Part of a small language model's weights: LayerNorm before each block.
Each number is 500 + 25 x the weight over the matrix's rms, rounded and kept within 0 to 999. Layers, rows and columns count from 0. Numbers have three digits each.

# layer 11 attention output (transposed), 256x256, rms 0.0756, rows 194-204, columns 0-127
526470431509509563530493511501527483485482485498473475494524495509483502458481543518511522501505510474560548521451523504508496537496466484517478465497493459508518478499462466505470443502479550470555490523550457508541475532509496462486492523527499504548455510514506484517486479496473493468511481511512494512530495506494523525435493491486461533548518483519530504494460468541514510517500
482500437406557492526534448442476519520493438503495509495528496509487491482445453478470455498474499521438461527470523504505436520499517465526485451516528498456486427475521495500505523496463501529499478523559546512548441505477537541478472514491515543497502565504520529518480537519547513520511469554488530475537503509475486525499450538506454549525550553516552552499458473471476489524498
545516568487479472514517455528471528521490466509505505507551430487515495449549475446550517441531522495505484500530510461526518530529511472446528497488493517478531472550567476533536485463490543512558460532481505480523491549515521504512441476543504530534474485496515510503456482474467438484439479520507515485513509522492495499477489497511507524522527512559448563480488496541526476520515
423508463511589463546498420454483478501555496484501489512488490496504509501504457510497521492466509528520517466508533514495481492515515516511521493480512530538492528474497506477506498486486478496518501517480532527519509482446532488490497457458510531525557494478527509494479512514515497540514511504475493525501524482498471491517497499526454529478495430468495504531489522485484519484446
540488479510455521521492514421531516510485473502512536510484487470527511481490467520459436528531476492492485512482515523536498569440452444454479497500449510524481550494461529485506521522481521489488447451492515546558538535517482506544531465453544507486527487518451511482465456515550521557504511448510494528480505450512524500498533475507544472511514513476492449504459521488537465489501
540528470527480525539443518499545512472494507494553530497512504527488491511508488458462507523567500489469471524507519525494464505537500505530447497535542526470495507486494485511494468553492524475514499486509477486510473525507535483509474542525504565497503490522515535499498511472481481505504483524499494475544492483493498465493531509515503498515478517474524498455498496501470464482513
531528509520509497508494531442473536503491485508462512493525494539536539531478493513542451513465482501498474527534483455472496487500512493483475508488468541463495449487525501471519493498543564493500503489533434519473558503500473468446499470482483413520467510557495450485529537503515521429512528470489524536503470485522489537520495510506538493492459513461523498473542497487509533507478
570563528533440514457494539515527514518487478447515484562502470529516526484485503487492524474503535470513474494496473522460498473519511531442511481473498514453513497515488499527484544519454508462455531533506480470514504510468561475465476532515505492537536444527503481471528498470522482495483478515476538533539509431470467467478509533467489499508466477531526514517497486470479488487532
477515475473508470495491496510536517459503478540499516506522510483495510487527461493518521521490503487552526518473486502496485473510513528493537510517499533544525495390511492454518464498466461499488492510461513507517518479525530481500513531488498516499552503552494529517527511487490472498467503513483497510509486497508522472497499521481538451557477499505504536488476508496520473487481
443473420499592491517480492496491512512517503464479472530519493483528494491517499492542511485552517449509488502491468491501518485485472538498478498505511483486476471495523512490465480513475472470507523572483442522478530500492525518520495495500530502498523511483462503490526459471472511519520509451489550514546505488510502545484533511488444490541481556495549488516516492473487487517504
563520580493385508485500539512467496532485502492518546515526503491491472529517533487507524487520521503470510516527488520500451510499490489463476498484507493455459484571513488523479549500511507501510496480562486487511482498496495463497522525539517515503478489472518512559471506482480487477493532494524500499491472514482485500502459517447559456470507501529481512491513528513515485510547
# layer 11 attention value, 256x256, rms 0.0694, rows 195-205, columns 0-127
501500527465487510505499487496507489577522464488484550459466503514515476503439473493498437482492499489430473525505505517493463481491404479458536475517522470499491485493476507516517513478480483528515476507507508478498461521463480505455446505489474510525494522525559557528517544493504494496509438536508488460522504509518521500430475511517497482475507514504493463542471471448487480500502
511458490500529517471451506516508478481495545488501513531504510508513476488458499504477456481503498518502488527519481502457487484511456473466463522496494473498570541514510501492520482482492516499560422497504509497470507513505514537495499513513457483504525538523482438551513531450501491474489500518442485487505518484526516536563505469445473526472529472499443462530438502487510446551537
496552492472492482533501459456503490523492499504494532536524504503511517503496476498533512495495502491534506522513532517509494499475487491464541482510543488518476502496509579509505473557507480496509474511531501503521510527478503485475453497460545485555521511511483545482441513512528520502492513510521489524478510463500503457533492506512474499475524497508499471508477533464512485466487
496469523501488495492526501495506495500484485502462544512430531460521500491529468531510557499488488502493452513486518552589481522482462479498518502503475573509471503500510536489560515540509522455492503506488502509590505494506505463516506450498527509458493501531511571524441485519497480552535496554533515495463506469502504517453475533489494517547488491477484537498487507483506514448504
481515487504488529514521495508494497481483508501471538539491539521506528550501488510480488504500543463467434515488497498460446489503440493540491480515532502524521471483493478528516495498465519568539484499562493546469479508552508500523509521506460502488516557521506497509544494476504450536478495537501494448501492493502479497498473544473486516531468456497499521510539521461472489475451
506550497525487508482508510475500502515512460466447462538549427523519496491456500498514494490497500493503477487530517499475508573526511538493459505502512551505496464475544506484499501460474480491467539496509462456519537505453496448465527484504447475523461511497520448506518502440487506515477566461535500524497507457492497473518538519479526509533473530495544532491493494555509447531431
496493507514529482466520486497495500505507516512517500551513471566511519504487501507512503497487497486473479502465484477475475471490487499542505518505538503495521493513516512539533499476438535536542506492521499453499546522483509495516501491502496524527563487494473516475525468478557481480454502459440512567518504517507492434496477511477505532482443471504552475542510521529492444486504
496484524512514531513506494485505508512483465522552510495482523527495482486505516511532548516498522473509557502481518470466488466522495500502509472501485491521546471499509507451497459510464529528459522507507516492482505498477501515463457508487466517482488479494509512514575476509450487455476467523519509520486488524540511463519509529487494476509498496507480512511529554431495530543524
495494499511487491544504455493494509556505470500541514510522534502510540447509511505525510499516520475486483505484513493549494457507540541493485464518509473503521426499501515455502535509527479526500526497520488518479543474553505448497500486458533480520479487480447499525501517537513456541516482440449467510528514521498483504536553491479466476513481517516573520498512468491481455571498
507438492515520531532519532504506484520507555491483553541570494465507488512479553503494499473506490481460486515507465536503479551480503494511464512473495484482472531527509438491523536477501513459491517501481488458489517497490504535501543488520540504484531513469503480525472470504470505481525514499522464445457503434497501531498490457470532511499492475496494520525495536526464494477530
499527526438513487497493537505491499522486531497583551517509480452498503525504487497521451465516482505507524528522516452462451523497574492494468583502474480502529499487511527495501563529530491456497473487503482509562492520479490497486509522474545484524520480500484448530442548472551491538496555510488487488479509481502487459431521488455506497472558509514530465511495489437513472506499